Part of a small language model's weights: learned positions.
Each number is 500 + 25 x the weight over its row's rms, rounded and kept within 0 to 999. Layers, rows and columns count from 0. Numbers have three digits each. The size before them is the row's rms in percent of the matrix's.

# up: layer 2 MLP up, 1536x384, rms 0.0542, rows 709-808, columns 256-319
# down: layer 2 MLP down (transposed), 1536x384, rms 0.0418, rows 709-808, columns 256-319
up709 102:476507510518554507491496521508498477515495516504504484450478501473517500492496494497523498480462513507502527547489509503471512489493522508490534525495476452471503479495456505514490499522520519
down709 105:484476480501504477551456503502500507492493506491512500500511517477453511484518525536466521483488467485538499488461510509483511492487472478525529507485504495479479529506520449510486479520491493
up710 111:514506528517480488515488514517467483516526486444486489530433464519472503543533520515451522494484506441497550502506491459499483490468500521506522524533540505464443524498522495524509506483477520
down710 107:500513477502501488510509497503456487529524527512474535515488503505547503515464528498487533500464535483490534521507551517522500471522529506517494480471509462452496504513505524493450541486478498
up711 093:510512491500504511454510507512529441474512491514473503526495504473497508488485575516533536505474468483534507472514504437498517498466513506472468470451519442506490513472502487499498502442526500
down711 094:540503475506507486507474489504490451513483500514495490465498449468468526513511526495433482499512501506496507475526528560499490495513485487458520493477471503539472486479482513504501521526447517
up712 093:490495534537499503463494529509469472489486491521501484502468535474471512515501506513532567431522530477475536479458477488496471464491476507523506515526520488480462505478499503509486496516580576
down712 096:482470508477502544483487486481533558492514506516539519515523449498465529531496435502514514483485557536503497514457543499485505533495496538512474492506499444494506475492497473499477502508539511
up713 089:526498544527500533484503502509492498472522516448495420498495516497442484503484520486500521499514470523473509478484510423515458466507532488529470484522532528476415502487479481497497479467521534
down713 093:485480544481518491506496506512499537494524546498466493466498494489456530484535491507513521488494521490497478465512488526520483518508501585483512519528485480434505476506468495525515505502518494
up714 102:488491504483525486472552565523524447492478531515508516480465478491496496538542508489488479502475455498488470484480492465485508504498471526512481456488510489498461531470504498524469527475502500
down714 091:492484508512518502505541528512502546490520518481491497504520491561506503572585475468500494509474509538498493483493477427469432505460492498476524493479527539529456519516475482516491465485496496
up715 096:512473489508462501473515506525512492471504531486469511488471495449545507506500540509492496474475474493505500527487479459522445463520478548473467513505508513475427539492552529504475503469523474
down715 096:457500506504482493544510518515517480519491557493503499525516525469505526521519503497539520508491501529470475534446527514529472501493492512525511460526432512489488520495487474495498488558520468
up716 102:497545518558483508485531511503472482464486526502515505492511504492492500493542510462476575462502500495480520499470493474438489487527513524508495535558507490472448501504520492519516487486486511
down716 104:516534491545499460478486510479473504463495505509495500495478505522500533544538497469476456478435507471488438475521531505461509501490502502518514500505476553483529565515446477487495459478524510
up717 099:490504502560490528458527528512508501533495490505512496530535513540486515478505495497441468495495464487493480460519499473495477473518477470452514488507493493469491511524474479465500511491497529
down717 093:537517552491497503491511511526489447493525447513450533469519494486514533547506492475501530517464476527507485515477514503488503491470510451508486515554465517487476549509501501459528563481485525
up718 101:460494526496510528485474491493491516520512540494521510493487470478545498473524497449515497491517475500490465539523489490492503488487530480495545470526472479523521479482509505501509492518525466
down718 103:454507461511534539511485475472451493530532493500506507478489522509503487484495466517538501504517484534507505498511490542484497494505499540500548450494485456539532514489510441558534497492487476
up719 112:496537457479520487472509532520481501524467537527492532472493522497491481511498502492482458465502472439501513527510483495491518524489495472468526505506451484485505507505467516512455502497520530
down719 126:465483489456472537531478499502473537515469524515455478497505499510489477469485508478449521462421519532474499505506483512522526452537482484525454535537494512481521526478459552526451509494497508
up720 093:554504522490464481473531538506507509475525504543524515485482572452506489548514523490510492493451489491478472520476500501493483493500496498515541449517501516476497497492519514574486489474539503
down720 089:496478501479495496564507466494510492454501515509482487478518509501443495486467481504505438527487523547488547481486579472539458499511498509491514486441475512520518498483520503523506507538509503
up721 104:527506469492515491511505509503518525515498523490532521485485507481482458518489499499492499491478454450518539491506475505494505488545530494523518475525473456518517486503465563548474515529528518
down721 109:463490513481444524501494449506504530544500500483524494508475455531490487483504508524501477503496520520528497505563486480496513487540499468489464483504492477494537502496455495498523517539508510
up722 081:503504477519500473501472511619491491497490551497499511484516516488490512513515516517502513483481526490459496506505508478500458487460508499502487474473444487479479528463481479491406525516472449
down722 074:513511530512489544496532481417498518487509430498508484495507510513478493463470506446501473501513507520548513468507503512516537483531494491507522523533527529511485503552501499487538486494546590
up723 108:463519529509523488540492524496462505547519533503477523492492510517492473540506538494490489436499481523486506486496487497552488510499527499522539477482497504491540557493521522547505484525531523
down723 104:543521491495539482475534556513475514486546508495546553544503527492510496471505497476525551506506484479488505494522518559464534521509489525510509492484487499534488474506493508504501482506470472
up724 088:486467513542478500538515582506494475486467500516538473492503464530508476472491479503464496488481502524455475532530457488495490509578476515542532502447513494489467512483548501497508520518546498
down724 096:507461482497512547498532463498494482475498526440477517507515477466486495508481507543493519555529552492501475508490522494486517466495516537483469468537502511456481509482491472518481479511498519
up725 088:464446542509483487544499503516492472481505513466491498491471468479468475514494539507462531477441491538521512497436490482521498490495488495543530504489502525484470538496530516517486507518535518
down725 088:469453458528510472527485451496509523505502493483515539492474488452531498487501487496536452515500524536494457515511531522462476485561514537464475482544505517468505466481543474486491454500494519
up726 119:487528486520488523475503485514483480508487492526528461474510529455496456515481498491501482482530498516528506521494524491503500482509455482517495441499480504463486514500514499479496484529531562
down726 120:524526511464472517502485460494501498483485510475512544446524481481488534533463533507482467509473502534506511471535511585504510541547476487538484489453457491513511492503500489497513513502495516
up727 110:503487527487492488503526529500481473469431514507504479479478475494496489511503546486558512500490476487479475552533515504504497475475496489483518466531484490459494466505479508505470498502523513
down727 105:557493542511499514510524530519475471468471511481541513501528515454481512525508516479453492474463458466478422516568522480488481477530535521511501490481485489500512458513499500498477512489532497
up728 102:500527488508494521514476548490480503489467521538514474536481480504529499498514492471460468485496502496466508516481449476511445504511490488514547476508498502511475524499512492509505521459529551
down728 106:492494486494532504476499534501507497526500471512468513498489508489539511477503553472538530495518534508526506477507526487464509536462468511520517531475510520516477518506507487476477492534497525
up729 100:510499519531518479458519509499451476494474522493456477524486524427528468481551534527488514497486510469502489525497475478531492499478514475473575493540500515498517522500503511530485434519539494
down729 105:504491507516504510482537538491490468533501506508514464485533517510533501468523541472476494513483506524422470479505497469519477496499517545509478477512489492481534500551476486536491505450490516
up730 109:496428501496527541505510516481490485503520482524469512503431501454494472523488572519518526500491488499455506509487463480507486448478481461493489507507493544515506528495502545530486511537539511
down730 107:511514508526533516516522478493456510546513549494509496458532489444523478524504480469508479474481557521527449549542478509543480501486512450544516507519441485515481451515467498471470507541498515
up731 092:527483544518513542509514495491506503498476519523476500484485497488483492542460513495475483495487495518515497495474505497532484467493525472491496485451491535502478489516530498498499493451499497
down731 109:457486478519489478514494494491488487505534475471513518503511541511529540487485511494500553473528491497508457526500476492509493497470473560534473490517467484536500526480516483470488477502495485
up732 091:460465509513491538471524496509510461464511523501462516459500530507467499494514522489507525473466486508512497489497538486499487481500516517529504497506525476543504512489529514510491494510492491
down732 080:499482535479491462520503509482526547451479523489463491521536511516498472496502499498494472518495470534474490459492544493475494513568506495485535535457466508476542510503516512500483478482465500
up733 094:493500500517505485454499492528480486488502491480486519534493496537514516485487501483445511490484508409505513450505468463471512506487451505484492511482519497523510553491492503501504504506516501
down733 095:479474519469529498515482517482479496493482475490457532484527491503468478473496529554512431491503556484492497442487560521506509484512546531473475558525508494535500475477475514488481507522513543
up734 093:532481502479518503442499529519508472456469542507514471486472520468538510480524507510516475502478481516474470521491483479463475477496520510507468447513507532446519472494536529479476530536504487
down734 089:496438539490514505486522520502522527494506530466464487486491472509502497509458554550537537549502510508487507556500499466503506454505543484543514513498458532537500519486479520543505485509499472
up735 095:509518488522475526503484511492491499518504495454431486505515525493482458480524514523520507528505438495491531495494496479545460537495493496480517453506532498470480510504555494458492504500496532
down735 101:507476470513491456490497488500561499476485495517471539519496493509531474490549444473495480526498490519468503505490490508528508537476516468476523542508487484486528509516492521517498503566491480
up736 105:533478499543476464492485491507500512471494516495465480539486459484539436492519521514540536487453506467473509521523490463525474476546458487475497534501501475492501514495508547476496506496538516
down736 114:508512550481513511510492472497481485512515541473494509469469470511510488480507521486475527475524483443531520480522521484511545501482491502519454507446515479464510478502485515480502455420446533
up737 107:520514495507514513498477546519464507542471479492495493528480496491536458522483489536480529419503503483473487469464515460501506514515478526529537496527511510484526546508515550513499479535522506
down737 101:521501526509499500480486493492514479462490468450497459493492504512499520525545519501486535483483464457499521499508525437434482509469451528500518463513496560475529525512512479507523527473532512
up738 094:506507536497516513474534497502490468490506504485477499512501558484507486512513555523473469516441488458504524539458503414499506517491525552519491455486516520479480512502494516538510541494523518
down738 087:518515472518517452505488476485487517548517501514456571488516526501522474511490505516479490522479505485518518482482513515521523547495467563457492522484487483476507492490495472523480498531512504
up739 095:519488470525534488495491513512510529497464499485500471511490506485481452471521464532481534481485459458464539485529501510469432515500506471491497493501481511489487492521524516504482549504485530
down739 088:475484551517505487492470493544521456523551511512465501488507479497449497505510544464501505524521504505502500541467464472490496456429459498483429487444515513489536476505493480483485483474501508
up740 081:549475476481506516435552518490475474482524513516497514513497521510537475489464539499487520525494484517499505463454505471492496498542439503482476506502498491500527533488454505494514492499478492
down740 088:522525485499531505519502495526540467524529503536533512461516481490451528506483509528489497468509492512575468506465499530479510534501514505485492547489500507498504475487478482525535503497465521
up741 097:507486474457506519519511497513504468517447535500487476464519493469495489565502518440514515492497466497440492513503533462529483436550497553506498490511518507448499511500498500486497562512533489
down741 101:513513532483479523545482513481473502496571489513533465512510558438495507491507498511511514519520563493523534515499525489543536479483514533518501480480521504450458454497476504525480516477529504
up742 093:556522481514516479515512533534501516525491498481465494529497468495555479506477496533446519491455495462466571516498486490470516482550468485474482484479516481483495511499506495521496516501496526
down742 103:433451533495475495516495460522500473484503551460537522477500497492464532508532519451471466482507508497531462513512513522505481507458510541515467486513408518488518487481515510494500507535518501
up743 112:503453498474485523523526527510501484509470506485500514465498505490491489562497517469466486484490473551459497487484512491508487486523531531512487498522488518514473493508478546524463532492500503
down743 116:514508463514449472506534460503494501479503492551490520499450507472516556516509478509475479493494520470476451539491477539471561495501452480517495513469477524498526512496510507492498470482494487
up744 101:524460503533504498480523491500472498483465525542483502522461516514515479514460503461545515506484476497452490502524517483468505511491504483467537521503529487472459484500471512554486520473507478
down744 115:529491513545510529519458525504480503479489517535531519538485570501464508557551523489475536494441488504449473521479513494534500506509485493544512498509504492476476488495485492457463513505519496
up745 104:509497515562529525516496509488508513524480540483511477510491503487523491498511490513518561464503495504510532530450473512515453515514452496463565500569533500511398499526474516502497517486521485
down745 111:478478509519547487519492484509580556471507507468507493483544496533477498511494479508537509518537503528497486482474474494508514552497482559502515531495483487482508480500473514499510513516514462
up746 115:474488524542473554482516505507490469491481500528489516498468480482514507538542547481508510465504489498512504539503499461504497498484459486508532484535499558504448506490531488524494502495518476
down746 118:525508493495547461511486454506471462492474535487499536490547462511494516520495505534539484523469528539500460454484532510523499516494498505473454503513485504500490540499495507515493506472525485
up747 116:491470476516503500470482536522466451495500498471486494487449470451473514507512534500526515461522459526497520530450493512490510488493485495485512511475522534507513506500467474528492543496485480
down747 123:486479471551518476517425490488465504526518493506513480520511534494493514535533469526467468447500463510489462521479478482488505495492513503493498524496493540495493499502528470522454504543467535
up748 106:441522499495498502496510501498446447510513486508532543477478511524501519532502558445477501488548521521496486466494537498498499522504480466523478497493458463466502505504519534521496553542479529
down748 112:463473458524556499486508538492562479522521487490477508522481536484536527541517492516498559463501507527535469526461456521474453494490466480512509556483545476513493497494485508530541447479486485
up749 106:530460453512524506453516493477522446547470520522486495474480549471480493469510545511495562506505485463468494516497466453539507488471517472487501510489521507473500459512474491515504520536510490
down749 107:515522486474483485474501495492512545453505468472482519480514499494489502515502474524501465535474499499516489505507488451540511530486504505481507496498463525551502485521536535527503492505492514
up750 095:467517540501455480420518493517464502508512512512516511524495530520512504490514481467472511539543497436489533528520521482464499501517503474516475506559498486496504497505481495491482501485497479
down750 094:497506472502533489487516493510447496523461512506440490523479462503512502527476562510504516484504488490521484447504537543498482553499454535515450500511528482508488491508531536500514478544487496
up751 108:526512508531479562502538495495478425493488488503488516444456442507492511527461489496457474460544532463494518492449461457464516501535499502511472475519520488478453529510527479501486490459527511
down751 108:493533467554483465509538550511505494485501469488465497474492448559490466471523455449468505504494500439509504493472505475510483528474513519495478474493510532484502498495473456515462479483466503
up752 095:519500488545536464501507548535528481491518488526498440530478481509500488454532519480502519496488446468470473505507469404530439449496484488493502490511466573495504493508479519512507445541539504
down752 088:459462482501515496490485480486532450515517491455509464491512530490460478533464498520489480475518474496498500506451495497500481519482503504506489521523462520515502492493491487477540507472511466
up753 082:523531489506508512485481512514473484541486544479484498505489468478478497489500543462516492512444502461513510513482527457537508464498477529479501520490476509493465504496489477560461545506504511
down753 066:484513505514519523451496503488486518511504522501508498492509506510469509500493539491514499508518547520499493509519474535515485509528511464480503484482498540520561530508488470451513515498472478
up754 108:478469523530478472488494508529493465493522522535527482541488507512529494491524532448452502486471488537487504515500470455454503487542505513525519505496516540492472476485524493490500527507536506
down754 110:478444504527507522523526508507519511430502504507509514475513489484508511498514423505516473529471497507528473496520539523499502546484474502488487471529475533514445495497468494537485473477538501
up755 099:527526504511482505474490496518501502491516499499499512469457495481461545517536515464537493483532477507477535489460545477470523512478529499514496459523522512478438463486511514539493524495529511
down755 101:504555481477499459512500520487498528523502517516459507507510504487524546492501563450536490498544470503494527503501485488496536517509530494549500466536511503502538447479538477433515507511469503
up756 104:454482491516502517491545565513471517512524501464503483552529501466499508493568521496505475514525497476517515515504517439471492469481525494489521464517461533475463485496448490502480485491481501
down756 107:487524492492481475488456450504567466542522496500519526496509514502503499511517460539536452508503480505502459479456479540455488492499515506541517509498459525508492490496444521512486496523475487
up757 099:509509478491456485514494524481493430477524508501486494460520449514492490529497568489520487483512482518503507515451523510508497503517490499483505511512505516480527537509468510482504488499524493
down757 091:494474487520571567490496450501487529508478477535525495498523527518491511484474520469538532491477518454505491458524546486517492475492493502522525469517507471495508457490528516476525521502516522
up758 102:501504506513490502451498518523511458485514482496501480470470563480484497494508498471510549525504495518495508474516493473521486527512518483495486475549535519490451509523463493522488492484509542
down758 088:493468516535513470491498524495524565501539467538506515506562488504518480458494466518479498507498528510485520482558491532538524470506458512539489506513502468459507521525495502479459505515471501
up759 109:488537519544450508493482521520474502484497523475489483495448518509482441515528523512496497460448463503505516520492514413543481497480496517518534513483504520485519499497508551514462533515512478
down759 128:504489505511471497500511506505466537499498513541493516515469526533485483453530551509518486532495478524532486512542482490533481507525528512490519488513474499424464479500473504544477508511512522
up760 084:530502503533491476477527495517486483501491496496501538468503477513510447539521498486519488458493436503470557550510545499451508483481497515510526473513507519475454557507522518484515497476498502
down760 073:567508491514517532518499551527492465510483513493524494539494511497488477513509487489502523476506531531478453479509521513524479498460504491488485507521515489490513447496455483506551493496490498
up761 102:463547464484490506489469501530452508502499479543488533523487501513499504510483482452467489522551504449539491527537481492469505522517476473545490488507480518521453484491500499507489500517457526
down761 108:563456483443468479508508463502485534478531477548548515537490504427528518501496496498541506502496486492517479533486516533524530490496489496490459518511457530477462489485472516511486451520476502
up762 102:559490470517532491504523503493487449457445511526474489527487500477486450546516506474507515467492487524455494498463521506506494512540493474460495528525493502508528537485516515513484513506536536
down762 107:504468546530481465489503460514501495463486529504548466466452493489536525517495502513471522501471517500475515506507473553531517524513451487519507480456472497487491479518512503512485490494578507
up763 101:496484479542472526466506505492499518483506510532504494478485510498474496522519490507498467438537478482503475477480539505508465514507522509468494491515499497538517476507513493497460539475495494
down763 094:498490529487523575509521511504468485531543494506520488543482480507503526500508473479497507480506531531482498528479498497577480507497450476521543531517513513475472468514485520487488517515517526
up764 107:510454485531564521504484494510480503510482511467491479481495503447514480491492504541491525507511500503495536518499472498509467503510449455540506496510499520474489478502512527512469513540481520
down764 114:500511537473487516493478511524462456476529502483504488509484506481480537526533511505451492544484558494540473491519485545546522498432497531482527516541494466484475503483462483488478509492504493
up765 099:503473467493554512469468493506479453480504500502440492471461494507543526497495531478465488521479520468487515510534489485523508509474485493500499487516468533515497487513495475511490470537505504
down765 098:492476510483499440494466470472503479497565548533514525478489516496474462485561499474460462539487534501540522474484521560428470519519555500488519481475518497499488502501535505525475523499462477
up766 104:527488507498472548509550492497486480495534502466495529461534511500485513532469483465504495428496472477490502472490503494479513516469495524550476500516518469476485473506499495538487469448492492
down766 098:478535520491499478500472506496472529550483496466510493475535489482498492526517538462531511460474489527499490478487467486570512512534483497512502479491507522485465493493522475490483533505480537
up767 089:462540490494528505447492474494491506469526495501520486482483552475501484482499503477490552497465487470486475502529512476449482509508495456489524467526509469530520484501502497513500494536526517
down767 092:554478468490518499489510498506473484558535504498489480505512485535522502485500548478500499510544519476506502498499517543497518471536510513500512530580452484548522438516510517476494504502480486
up768 094:507531479528493491517487480498515485522469488464491463510511566455499472483503483497521525485494471492531530504539525509510477481561500490512532469523526537512468501533491483491506473540498518
down768 109:485488497445502438470535498510492504512526534489476492453500514522500518460466517486498489499517512533459530520515489465481480481481481518467464519500494510489500514512515505484482488493508477
up769 108:509464500504490485433529524509468457505489513485480513531460478497550482501490498458528510495474508466500492569528489458491482497487513520468492495531481533479477483518495505524469484504474522
down769 105:491475475483467505515503516472506478500504499535517491499534469472526491524504506533525496503465528509549529497499467493452533505524493512516506455538520508482490452500504514509530524454530504
up770 089:533514483468506502498532518494483509473491518502501494467502539457465514567491510468531498498454442495458516509484503455551491419453513525485501505525530528534457516494459517537495503443496530
down770 103:508483455489485474454510545533507471493501520547471494548521511549534480510504496482477521485521449520510480494502508490475537491507490516458476513427544487471527534515488498521501490480472477
up771 102:512494501526478532471515530502469502471509483498459524459513493459518500499484486463505508481456455497489503465527483461502488480462498444476479465540543491507479555511522488532528469498532499
down771 097:486494481488518476527476498489466500488519531453476522511500450507528477482514519518477489520457520457538434473496502487493505524516479500494445474515489514533541553506522488517494505557497495
up772 105:502499506507502478507525510477478484486507504458504510509501446519458426510494530490459496527475490529460499482490523443506501495510473478485501462498507486511503527503484539516523517529517518
down772 103:503475524485514490529509509492487491497471544468526509520488459528475500547487486476516492511525491537538516509497494540464460488472484503582469489496535497497489525504489495543550509487507527
up773 103:541509508488488516507532526505516474458505459535463546524488509510509515532490507467532511469496464491472502505478465494468514537536480490470507478501518485513490502472483522496512474453530488
down773 094:494547508484511471531496489505499468488492527507566470483536504517486481474479449494498473549512505506529478470486488534485485515483525491461563495515480538537487498500457506512511508551501493
up774 094:534507485481495489504520473524510463471491463505454540518450505484521506497509535499507491513451514420511555523513488473504493518514532494470485518482505509493487501505461512508494512495482467
down774 098:474525495484492496533531484488488548507496514479558520439523491516502525514435493506508484504504502545523493494523492536508525506464492481441503525488490452490519513510468476518488477494515490
up775 101:465459471514531563500509545481500486507481484494503471485464476458497518511531514502434431495485499487515521505473437497517506498500444488507509495468482504508498464510525550551504493523528515
down775 101:510494487529497493535502480515479500504535489518493475538481494494469511505450483477484499489532514510513456551527532478473491497456511517500499532529484512518528510505460510510463504484475491
up776 105:484487539521475477511492501519448472484484541475473523484500463475525508532531515514535555530483502478519548531492521523475503499485478515535508482520505524526500522515511480476503492517479504
down776 105:470494478455536528445477464508518550495519503487489474521493525466486497501491437560500491531517512531432527513516523499507485465484511509501526512529488502524497474490521510470501511536514514
up777 100:476511535501493493508556502482486501462450518503520523534508494518514449489547532500443471501477479505466568490539512479486468472512459520467488468496514497513517501505487519477527511482479485
down777 103:494535485476505491485494507509501522498528498489473508473525491502492522475545510506491500502470502474492525538455542476458537506536501529509467508485485463513497483502479463513529449490515485
up778 106:494511516462475468437536551507450468473480498502450504481508516516497472533488508522480480521497503498505479484511492462474520531535480430500509509470491503424488494511513525521480514503513495
down778 106:499469501483525500484516476501493513523490500497477490502522506503501466533514516503448497528477540524518505512514471489532520513496501499474478517487513524500508487511493505498486489526502492
up779 079:510504449547559471466511518494496497491498511480506501521537535491490513529512533478484519498484479499506514492432524483502511509520484485526510469463495513482491485514500496480504506499533517
down779 077:513511543474483490530495497507496495472534474477541464483518475474486516481475499511516487540516520547433518547492519553496479498507498544476493509507493505517515534484494463461486523489518506
up780 072:554524510522523539461545495465507486463515487494491481509487526504528482517505494472490488509499458523527503490483513482542501475474482531469471478536508544495459527574496530528549512459542549
down780 071:464466494460514480522488488468486508476520511534498528507505556510489504491476520510481519526479529504480488552470516518500476511465503505486497480495486477500487503433485460492474496524506413
up781 094:532515518546461519491537501493485461504517466463463515483481501468486455509520527479544479484537476505523479549509485481541502506480496484492507481514510490460517492506528487503509489498521493
down781 099:484479499489504489485511492515539467480501481492497508497542485432476466476534518535498473534512478538505508517497521523487482498429517557502519531509498506469513499486455468534517510489513489
up782 092:522486473521556500460471491503488509515497525505522473528493464490555498516485485457468501475503478483516521514527465483474503481501462512501501461477583492523483524465530508474480504439496515
down782 099:467519488536520531507510490504482469477497480520479501466501471457523486496485509501534508519495499538494486505525534526512498539495513447486508511486515489497484465479488509509483485505516519
up783 108:486422538532489499484473523523475496462509492483481469555471486472528479494474508537524520529510508471498515491567498480537463491528548509512527477486489536500479492508485498488507485526553520
down783 118:513473476534505522498468505516515487471558529506500463504524439503487489494466483521500548485536569465488489507494483500488473539497558448524530512495537492516442501503516521488544499474475496
up784 106:533509489467514467491511471528484458454512513464451571510479493488514502536511533512483522493465504433499540473518515447461510464493511513469450531509482509508505496509476533536518524509462480
down784 112:488451500561520503525511506515481513526508469531511520528504494495499502523482455525469485528559513528447483502459524549494469470508480493522491493520488506468522503494511477505501499482517498
up785 110:480464520486517519485520516491506469486452544511490538488510488474543507483486508483526468478494491487466473528495483465457503491491470477483539517506507566525443537485443469478536493428526484
down785 112:543500492478486509508485511516531529516498536496493526514498469509515530492555494481536486530482497502541504494515498506482525505472506493543467464441480486495505503475506491526491512499545515
up786 118:517494463522480498470515507512463473494471505497488481497483470493522473492519472502481529513452488473483502501482504504524476513543497528451476523501498494524499538499505495488505494525529480
down786 131:489525492529511444524513528475477469493489503494496531508500492524530484493516499498478526501506512491471502510480488462447500525498461523497510504453504512513526519536493478511452503474483485
up787 100:489491545516526513472538531483498468471475519472454507526513525483504482515491544467484503514485470512489498502511514495487509523501503498533507498486476526456498496492510473508460489522492522
down787 098:454500509502520493440469529493500510530533515528522483495498457509473545497488506519496487470506518481479454469560515574508526528500504480537539504496524507493542527500490507496519466484490483
up788 101:466503471514480484499531510514508484514488532461478513466529515476528479492551479438525489522507487481509494545491496449472489507548462490529483498508495544500534474507476475499487479506481525
down788 099:512542490499553479489484466501460538511502541506534507500530497500489473498493536530491495487525529438496516500526503537489514505526514500515523512464515474503521482509490491538487488514510510
up789 098:484490515514502462497519558499494488506463468538502457539513518462492501536513524488518572465482526493483501522500487512486480461485462476490565512545465511449489477500443509522495471513502492
down789 098:505466514515490514488547498490542536514531480498511492522529544505509504520515477502529517515456527472537496530477493513487519464516484528533469506495525482501517460508430467471479500481520474
up790 101:507496518515510506484503495506452507492484507522486461509476502469541499529489532503502535508479506450484540532499493502464502520449555491511505509517538514484483527499502496533517515476518542
down790 102:506455503431515513514528488499490479484509483479473526478505509507508508500470515549482478462530510489559524499466490505528482499482496503489532515541505471526554504492445494468542480516512482
up791 102:511480542522492518514523545522487496501513532504495495513483530482526478525470527489538459475500476536536526559486539464517493491501491481499470481512501509474471512489508533522483505492479525
down791 104:519464487523499471524504545503550499455470497508502517500497541487484515482463494494500507526481510480473462506534520494491528483497485496510517476501518525460521501510522524508496441500499492
up792 104:535506509495447517504562514498517458486520496523494497520478494477519478506521529478522493482479475468465501527510500453479521486487522514511505435498465520490487480507481557574488460500502512
down792 095:510478532475482515517492495460510500523489534538511480511501473473501520500506484542488541475426478480502511525484495478479541498497484503450459479413512478536520463490493544516541515477524534
up793 101:514480465548552495481541508477470467478504469520521479499447492510499514481505512511509498507521498510504479496506459503505453503525498524525531473453534510472495494519493484500528499489453488
down793 115:495491528489493494529518484478517508485549551447482498485468479515484483512485485488522501487502470538510491439495536526499476466509476470545503527493491495510506507491487509472535532485468496
up794 102:469496532497475504523542521509471472500531482508513492537497502481498503466519527510513506485493468453452470527523507455505484493480504478524471467483472499476484455510460514522507482508498515
down794 099:454519512527531507506452525475519534468479531478477482466527508491515498487496490487455559514475460508544541516513526492510472527492504477475452488509477468442505495493530499536516508512457519
up795 082:543523468502483520474537524545518452461493455490498511470493503514541487505498528503484543501559523501513517535454488467506469513514456496508500480514472549500451506531488513493514489501492507
down795 085:419503502477512424498480506494489520510499505538489487477512449514502519513495512498519516488492485475506524481513516491468525488540502517487496546463518474523547491486456485493506514458484507
up796 101:515495472550512521506519523513542467455463506444496530541501543537466509486487507507494487496509491498510515560476490484458464514522497533470519508483481537483503474524472485483508518481496469
down796 105:495496510494486501519523470509559503511488503511536485447515495486548491538468495489479486526503496474461492506536529530494465505500522476567478501513490526506578502485453489546493488497467499
up797 105:483485498519521512462523487496468472508499529495466544486515486490475481509486489498487540509489524479501542479497454459469496508527493507501472508542465502472526477495506535501480524475479499
down797 098:504517506460454480512511486499468501509503491464499503510505457585521492454501505477514481494513525506519508497536503530497513515512510533476523486514486537514478517494490537511468557544510466
up798 103:526490516524485512516507521499484477397460465512474482541490480512518473525519495487545555482501483511445512522458492484482479485473530491514468521535508503471471483522489508469487491476507487
down798 094:478466535557497459495479504482487507492525481484505446498504477547529545510494513481501501500500504526494467489516508489482498509490481470502497451496547556501497525511527500543526485482509479
up799 105:508466539498477505494504521501498477468510511501492491476479479470498509500524503540496518487483513526485523524449471459492469504498474471545542506492471517468505521489535529547498507493526491
down799 105:481460504490514511480531477527492501507492485472497461471500529453478474474509550561480483516461512533470509508486496475516489477539472518510515501450481485494480532456495482510515508492506480
up800 099:519507457544451463473524574508454500446501496518471518507514481493529489560548513472500483490493464498489496512449498503479496483472507539473532469498548534468507498527465481531495504446499528
down800 101:511520489518480495531481504509464551509515479524495498529473457506544463532513491520467517490513474460495492493504503533485526510502464538490541442484499495522533491488520531529474520464456492
up801 115:483498509511509505518504552496510480492489472495500506532478478465494503499516566514513521500521463507459478520495539494521486509486473479527507472464497548494523482503502507481506575528523518
down801 125:424471496495489504503475530501499442505538484502511510481506431495473511526460482461481510448538473560512497519528461461511483493460504512516517508506522483555491495503516489507541480511520445
up802 106:496464549494468540524500567513438515500452545494518518501504453522516518523520512485494467518499500490504500512488514482527510538490497509494545473482497517522489501500481509518497551453494486
down802 108:514508488505564468462500481495515502466541519459501463511505518501498486485501512477499520541497496517537502469486498535466439508475478516510478513491484525498476465495493519560530497495480492
up803 094:528529522502553543528510502485482486467514528497524490517532510517501497544499498494472499494454522488468520499493501509480503505531500509499525454441504498532487545506504489540511476461500522
down803 089:491506497495495548484535499474533513522441530479532546505501525483494486490483518488484523523455515477535509532482486559492469457478535535495530513525502480519504519483513464480476486483532494
up804 098:535561496526486499505553558498508470461506480522452488457500498482464473526492494522499510526506454502485520472451474475515473461472485530525525465450530526462446498497516522550527492454496470
down804 084:501493532480497485491507468513486493511500495501539494522481502543505517552527513461511506499493502533521515490486486516509454503530482503494478511547489501497491499500491498458480497476471525
up805 109:505473444523475499467493496524474482506510512462486492471528502421538485520470511491497481450517489465492523523468489460526448511523479502514518458511543525502471537508526506485482493501524497
down805 104:518521496531511467510534456528473516518489544464487508526526512521477506470457488538543506506541495489512496512497515516492506527529519472530513498490502552486478489436506492494508468465519470
up806 125:499527482550512482481541481498444494485498511472521457496452505511501470493507529508473505480466474468457515480482502447523519484479493540491504508497519464460502476502490516495499502518505466
down806 136:498520508471521419508506480516464467496503477471535483472503538507528453522461520452469526473490477504553521493502528493563501511512510505488495517472467474496543500487482543512513483521490498
up807 096:502472513549480518510552497507466440499508517419480475452483485466489489487528507521507527435487524530512513538499504476511482499546470486531509512532485517506463506495533502494497467461527472
down807 102:540501462492490476559534501510530516508505482504555492536485468515496480479516486512474476530485461526471491479494512463497487506510484495472487476475457478523506512502479524536523493497484530
up808 098:522474487502467515457535489489490458504465519515497470474484506478498492536535556436524485463506479553492503538475523486528515464489520518491494480554511547465487528515475458517500487470513524
down808 095:527480517514507516472472546512485503509490495516537476512517514496512474505478478474483536485504510460486520482476509501501488518494512515464504529476485469487537495529504450501453446510488559